{
  "norm_eps": 1e-06,
  "lr_mult_o": 3.0,
  "warmup_steps": 200,
  "schedule": "wsd",
  "decay_shape": "sqrt",
  "batch_tokens": 16384,
  "seq_len": 1024,
  "train_tokens": 169100000
}
Each number is 500 + 25 x the weight over its row's rms, rounded and kept within 0 to 999. Layers, rows and columns count from 0. Numbers have three digits each. The size before them is the row's rms in percent of the matrix's.

# layer 7 attention query, 128x160, rms 0.103, rows 0-16,32-47,64-79,96-111, columns 80-159
072:557495463479484491507526472491478468503509499464480533487502474547503488436495544491483533481490495518518505533538491526518509481486475523501483531493515455506503474446512490508509508481534525502519453491513528483532519489458487488480512506
055:525474488486478499501511497493488465488472468496515498460518577492473508495503515484519508479533518504465493502504495490477495482496507556467491471530503515511497481490503530500509503489505509517509470485515501495577495509491504480510560479
063:533499515488511503515529489477546422517503513489484531504522482535521478449446517530475525483455509530509484492532545523533472496471451506483492541509527457493498464476498455478526480473552511531507525486499524484482501494471486477474531496
051:490484495518468491503532501482519479515530482500438522497509520479522520489485507527495497437483529475469506522456488445471507489536504517489495524448501523506504485525517487491488496518528489472444502434546511499542492492451521523495524478
080:488464482500473538478493541486512420507522517485488503497454516481505498494523515506505519479512533453486538499555518520467507469478495495530482496503505473550480529462504515522509525531477493512495447482546513519494501495471522522509476463
081:492510506552508466495486541509507486496488465535499490514453489491497498536491434532521468499522518530469512471458459505533527515505533484498495425492498522503516496531501501514468485537490562476479497509505496551522495496530515539527465518
066:479512463498478471466498482543424494487451500467516496509501554512517492511538453493532476478517469511520571496449466487493527506496552488499527477477456485485517481538462508506510488530515508520495487456472526495491517544497523515518472529
075:480514511509461485506498481533478530518504446531504449497528489512507526522483495520521483504503497456505496481459475484516506503560548473464520489500510534497501507512493515514512471510470502483512545513475462546490503510553492522497509497
096:505488479487449470507482487455482474496518483482501504511502492491511489478490519497486539508481460482521517533546536519505522495464510496485497522471505493496493516505463507528513531473494504509480567454508483477489556491495494563481512503
093:524494503519475501454525477504509494550491513477489504461534492549475468513495450520493497515509546520490507509440493493552459502534534507499511454522498472507468495489497462491453482502465541495503468497534514540559500481513496486522501521
104:499480491500479518524530489534526522506488497502547486469482530474476476502509479537491493489534431485477483500523487496502498524506525514506480540544514474460511505493496505498501497499549528522426535537474481488485510496533536570513517527
098:482510500530491535503506459470477516483547507463505542482476491486472486524439464515498485499529528500525525532523506480500533475485513502517484514512464505478461532499496517493516471503535462502467472452538462489493486516476484509508473555
083:516488465473513514489489511489449457465498509482542489477535526498491478471494495521484504517452552496515515494462495507512518480472452536534550473487527495554465458505497496527523456470503530509486457513466538519502554513501511493494507510
092:503509456473504473488472504541476506530455491506513510463534532498522505481501485547562484494508521491469478502537487499469462506511456477531508508527514513470514471505536511522575493479504511528505505495443511486490456538507506528525504550
084:484461508479529475476535479492497541524483511485489485497467485499490459468464535445508552522493469490517509508462565535477468528503552505465555479493466495485527510459490497496456511528519476527505476499505500517481483510462446512503473468
091:501487528517484567529518514437504468461530486487522494503467518498479488529487532467448517569491527483496529489545488482495500475469471495469499523428496473488503496520483486451485484530468450484472511508559479498524490478519516484482482502
108:523469448500500497523485481499489512518503478489485517484473491500485493513489490485498491501537515523497492484496507494486470497526514518507507523530505554494511458520486498523511537519438496479502549486465531435475528498483526465500469531
192:480501456562519523463470468489505493521542523484522503535495468499484504524524480505504505500531535465498481514480479491504515556492484525487517525490556493497526509534496551493503460460494495525504485522470498525519451486506528499510498492
075:489511438542478483473479443465495470517499507517494527498511506522479572549529511495489500436529462447505518488484528472543494527505477522512519520452531493517530529528515527490521499459481482518523524478492515509525448511504528510512508481
129:513494468542537519484454473493493503526509528518506507590492451520465539519523490507518496480500509509538489500501491525506481533480497544491561527474530511516519522521504471486497473492480507472492509503491434519506534512482525468504527474
096:540522457491569510495529500558499479536501494488492467542499547529485464458455507520485472511514512530519508480525510520516502521526461531511528508477495501450500525467486487528524471491494512477485517492511466474533508464467525504514490496
094:490504512550458494503467475465474502472550522510478489456530466523519518514494441490486540510505511554505495514463490526459499516505516491465515483541503493472500550535531512479481488463503477512506505521514550528487511448474493500524481507
105:514505519496510488493519522534525508467514501516531504516497519458484479462465515484485450456484496526485466481527507481426489477503537469499468533510482486451492475497536496508448535515542465502459482514519511518473521488522481461490490523
098:500470502488536563525491526525504514468480515531524483507563451464529475515518489436556489478496506502522471492491449502504482484467525523505514475538486523525458478533498531466523504519518496521530525530461492487508464533496455497488549492
097:488507535479509468508463452506527492524437493490526495471506499497564488474497539551498444526494510558501517519478499504432509492530501457505479488461445420501470462501488531507478476508507480506521546554502532517521522484518445504508507540
101:517477513552510516497418505500502495460478518487518485524496483510475504507523535510512483477522518526506483497520523509497469506495498474505503518487538517510467473519512486518543493490513518465503479462513477484500552470548527483456530491
096:515513501543478525533469487511499520492512467518475514478543507488505499493495517505496508495489528474491466512479512517475492492501482474469495472511501509486525510521466547503516536518487477482493519485482479462517524477513470441521511476
101:461495552527522518561464515494557495493494474517542535496475500538475474487497500467488475508482435463482503500531480528486490506516545476500488474488487493514521466514519476491505482513489475501502484471489488489481504469508479483524518509
106:532505519509513517468454480491515464521473505509501472517494506489509499553513490546439529445497490503523512511524524494507515492491520491502497508483505516489562511484477489511486509485513509504473488500510506508480544489492506450463522502
100:476481463527537520554434517506469499479530467530513479496467495500494509550478491514514491490490491491511479480472494521501490544556474537514525483515518471539567466496489491477499527479501523489512517502459514505513500478497518484474466491
093:467491475485523525529497498482538470488512498487460488452453525520483496558522492468515522535482467424497526512529530501463515489535510520503515500502497523520522461517518464510492516498489521496495474527470481477495514491543507507499465533
097:488467497538502463512496514480484494507468515527465540473508526526490493490463523455500497493502452505494514484524496496489492486526498506527496480501457501533459459443485525477469506538510494464509491439504489511472504459492495549495483512
101:529476493445462464474564503476510481490510498486524494480504503500501505509516510500502466531516495512480506490526472499482492479514554449507469536517466520473502570490528483464508460480493483492506490478517561508472527500518488489507481541
098:509479519524465519481500474492504497534532518483508489538548481510516532466522527469441509505520506511483481486522493489539488520474502476477527527499527503501528492471530513549506500479517515501484483496472526518506495469483518500498477482
064:483480495505468489495504515497440546498508468480483514521485548498483494508453500481516483508535491494511449484476504471534496526534512491449504488485505517507489504463521476530485488527486495508512513457474513504493456474538529452503492456
098:497509511488507489474450480519470508501495527490474494565535504486482530521526479484496489466532505470501522485510500480493510517479461509438550552448553506499540522510502475496516543500481553489474490487500487507520530440532527517522506514
097:511496498472490486495515466526494495476464494462489526456516505498575514504492495475504526492489486479476511462528495500524528468476505517510504522509481528503523508514516477516554554471503506483473475449535527520575479491485474496504538504
108:501472479555511529493484437499519490492511529505506516498522500469470516502513553528487536502491467524484472458494530502522501478502531519477476523495479474525481447507473474502476509493476464457489462518533532512495489527521500511558509440
113:529499501480480502476543512491527485529482502499508499496491461545508500502552478480471500517509484497523505529472512504471523471504502514519495499483460436510494502514510488547501518511491509418532536537544474490459542470480440511516481536
101:515498472492494517501534507486484470516515509511499498486446472516491515456499523494496505551492556502444528485507506479485499496464520525544522473499461459522492488479485476520476487487526514545461530504521489490451506484468486488471505513
105:494501515514486498538502454515489519472467499532532513492520511522527519522498513485539496490501516504488513486492510476514515527482523457511516460556441475489481461543512525493512542528507470496470503519542464565508472434488492502499524476
113:512562533485546502502444507455518490465509521515488487502516476473498488526489488468462544541484542546524529519536518497489511516477434484541515482501511480502507478513482494485509517531543517497517484505502502472478484510524500484482487492
109:486496525570560512484491496486491522548526526503523506469450507520489477501509492478512470534456533502519463534494470481508499489463504534497487484491461442507549486478512530495508531523457478523508537507516506463489495509490510468416484512
118:441527507528531494509464544456523527491544510458505481471517523486512456508513495472507529493448481482471545506517503474490532473527484502520501505452479514518531508496487458504503505487513512452520513498508497462490485531525532490509450491
108:513515558507479471508446448526512451528514492498535502470471501481515505492505520565491478501510547499482517513510527505516437482484495510488492460502489470541509514514532520489472509503535505480465522482474485495512512499450498476467473515
107:499502465521505527474489479494479462495509544485492482517512494538485496474529482534504523477484543483528499494508449510482498520475495505481514489521549476492486493504459481484538519475489477533484505527504465500473495499477444520490531550
105:491499499492460519489518486482487504510516480495529493488502556479478511530510488465483471522503474457541488513482466488492495485523545486524522509519473551480474514481492463454480528553513491484449517530488463496519497481514521522473517449
106:489502500505495519504510486452505522484477479505469521510487490499533536507488549517520506497566501509494451474504510481509531466492470495492432491504515516544539467505554523523525506503480515479484473531486513492532488483477506550522499519
115:487463490470567499515477477488486500494491523511458485485471456467497476449491513475544507457497558550466479509477514503483504505503492516491513514520541514521496449504498514502536488506496497501547483522525511472464505491493488432536486494
097:517495500530496547485414496474467507531461483521499512514479540536537469529464495500521511496498475490479494511479508493507523521511527559496532516471484506513533507523436477484517527500484468554499498451494491520518478464516502494529480484
068:497473497503494500540522499526552531479478484452507503465469522504511460554474504494508516506480466502496497547482487489474499470519492463559444480484457493497494485513509508525521523489479519486518503526559536516486486476493463462464516524
093:545491472513488514511489505527459527525489520519502497485488528500478524522518529496521458515516508462507476490487508488474466532503511534508529534470488439520510507507451512524454542503522498505516513501519479470477465510504536479508460445
084:473493514468488473501545517495484507495480508513511481458510516487483527488455497488523456523515526502495492510516508483514492463544535503494539500507513510502476519480490485520471532494525467504531490469513487459508466487487495537506511470
080:512491521474488508475496519498509497567543488524494473490453453500497467487500482499528511486525469526513489516544513531505528490524495523492471493510497499494505506486478511484509536472472537499501513499480500522515509498490479550479496475
094:496489547473519480516533480494514520522465508542489527491513485528533515450503462487510436441468509479488480447531483481544500470510527457454465528525518514521504484457535538500476466476541502511495508518496514490548510502516533492476523505
089:482496502481443491489509494474509527516482509515497534518512522458504453449531477469454510479484472483470470484504472524473517479519500463466466499501543484516505482480528519505487480492476515484481498495476516524527453473454515524509506488
093:474521489465482476497541513497497476501476515520500466503471492489468516454518474485492501494497468510491487524465452517480480459531534502476481487501496502535474494491514480472490511477518493489515451488532526499497535487492520542520531464
086:535466527544522519511479471491496537469464513503477473519468503464506490454480495523500502489497488531479466540543511534486500497516519496506570503492494538525518496492500514489458472511486489481492501482482453516475558520441517489470480502
085:466497509513495490504487523495473479496523516559469514497504482552515495491481470456492527457521451472517489482503457524504512502548491473473492492527520499499504477495521496494498450468482486468507492502488551550546478476492504503530460507
079:496524517495510480472475455534518482456507452511454534495481478471484496478468549504519466456521536528521515515519483515507474492475464501454515503527492476466523484501508527494534521563519493518471545464508510503460515493478522524505498488
091:511489500506495514508465506518524497495482508514527533473463487480464509511480490530491482470533478448507515498449477512495547525523482496491524536504473526527473528514491515463500525533508520498537526476495504497516531511547512498470484524
092:534497493497530495470478506509453491481508537520454524500475499473534563505485466494475501499470494479496468516509533481489464501501491504471510540507522515447529489542473501488437505506494473517523517518486477528534494466513502539520515488
082:519479488512509508491533485468498496476515512497487524459484510493508483473480497546501492525550511522435419520552565485557490485514514471519483468512488501477526513481480501476505502478538534499477442449482519515495528480478496513474508509
083:480511531498505481483543511514484468475524477513502449485505496519488475497530495488446496470493489505478537538481487527474470518490546531475493514493523517523466491485501487471499476525552445486504534529511496509464497448520459476499524453
094:505566501506490495498564515493483515520493498471534501488515511527500459497500468477481464524475497470495456482555514503467475477521477477513451454482469525469484533513491550496493539509523473521458539536523525540493467528480509533492484511
# layer 7 attention key, 32x160, rms 0.0842, rows 0-15, columns 80-159
059:513451481494493510498483481526536534474498488505523543475493475501503508485421488499498518465486504519481445552475505483483499515495507501496463508551479469527506501472473471511505515504482477517460449488496507477502481495500481493470532497
072:543462466511490530497480450461491509491474507500525467508480483502515467537479460508497506477519494498477495477506522484496494525525515536501564535489525461540522544526476484522472546489462481496518508467487459469517425511530550494490498471
090:476496523540507514509472500509511524536507507456460505451515469510517482528542513539463545546528508469545501535484486526476557473435469494507435507513503507531455498521490531493484488501534563525486520501498504501502479515517510520493471476
086:507480496531471500537464534483493514469525509472495538492470513471548513499484527524510514507488441510539503558492504516481524498475491512487433505524505466514542498496478515513460470512501519527489470473531532488516482507490464438499476489
100:447482504499511520508485512532533549515475530468523491525498495497508515504498505474528526513532505470518494525498452457488509513551508489500503502480487479471516522516493449511496509482459513520454498450484474479460547523527509478506508512
100:465516470525466468470468503498512536503496495486523496436561474472502497454496496501487537528508501509491548508533503491474505493505558478520455484506443510532473504521520484490530478499513499472524521489512501496562495535538505532500463513
096:444462486488501535498501509523518540512499502517514522533495482543521507482489511486517514532483491508497515491531486489512486460482453521450532504446497499492479487499523498462545503527495485483488501525508524498482474480513507441542509552
105:454468502488559486526520517491490470512481478488448490521485520526456522498508485519510511510500507519499462479530485540525470485524495500557481464478484565507484508502545497454486506463492484510510517478511524517486520533487472467521491536
106:571473504500542520549468523487473527482490508505477465508492530509494496484465509480491497517525503497471431508504507494542500515491509499471524515455480463551525487483468508486469492466472532518521510524516502493487475471506505471488448495
099:504522531513522504484487494499524470533534494464529515535500462511483480526516547475488524488544454510521527477489510467487519546484495504418497540521519514487530479454456541537488518525511508498485525511497496510492504480518518521474481499
099:528542509510489508479497507534515469525495544489486532493485545471503499445494508494510548526545507499495465500508512513515465537492506529476503472495477509493516492494522482514543521540511537511512517496487456535461500499473488516455524511
097:529449507452488516491505503464519480470533521460475502499476514489554483505453460487531520471507511497491525486478507506531519478485485449511474465508514508539467541503473476503505550488472503493495509482486465510480522485548499518507515501
099:524475503476520500492497473562495457531495503506498510516525482494482499491487495527492485461504496479437495496462510508495452509496481508546503568525509531483511530511446501509493443455486488483494497491452501535486522500521523501513517459
101:474465477461480492520535499481478508475530506514519516531525525470510548487548533491497520503490568476475488504495492457533532518465487488511508520441490500511506495438489471497528509504533509487516459545524482485462522509502542480513524522
103:443483498466450505473496503523456500507486489514511502509474558513518483513496540447469502497457468491498499473502514493513464456468507501487529547476498524470536495493489516491466484473544532507485511545513525530480520519492430509461483519
098:515552554507557500567496547509479482516472477483515536519500472470513485497529481507504495519514498496456506546517565449526523477502487452494495498458470510460551476490468497508517500513502529489516487474528495503504474513532475511529511471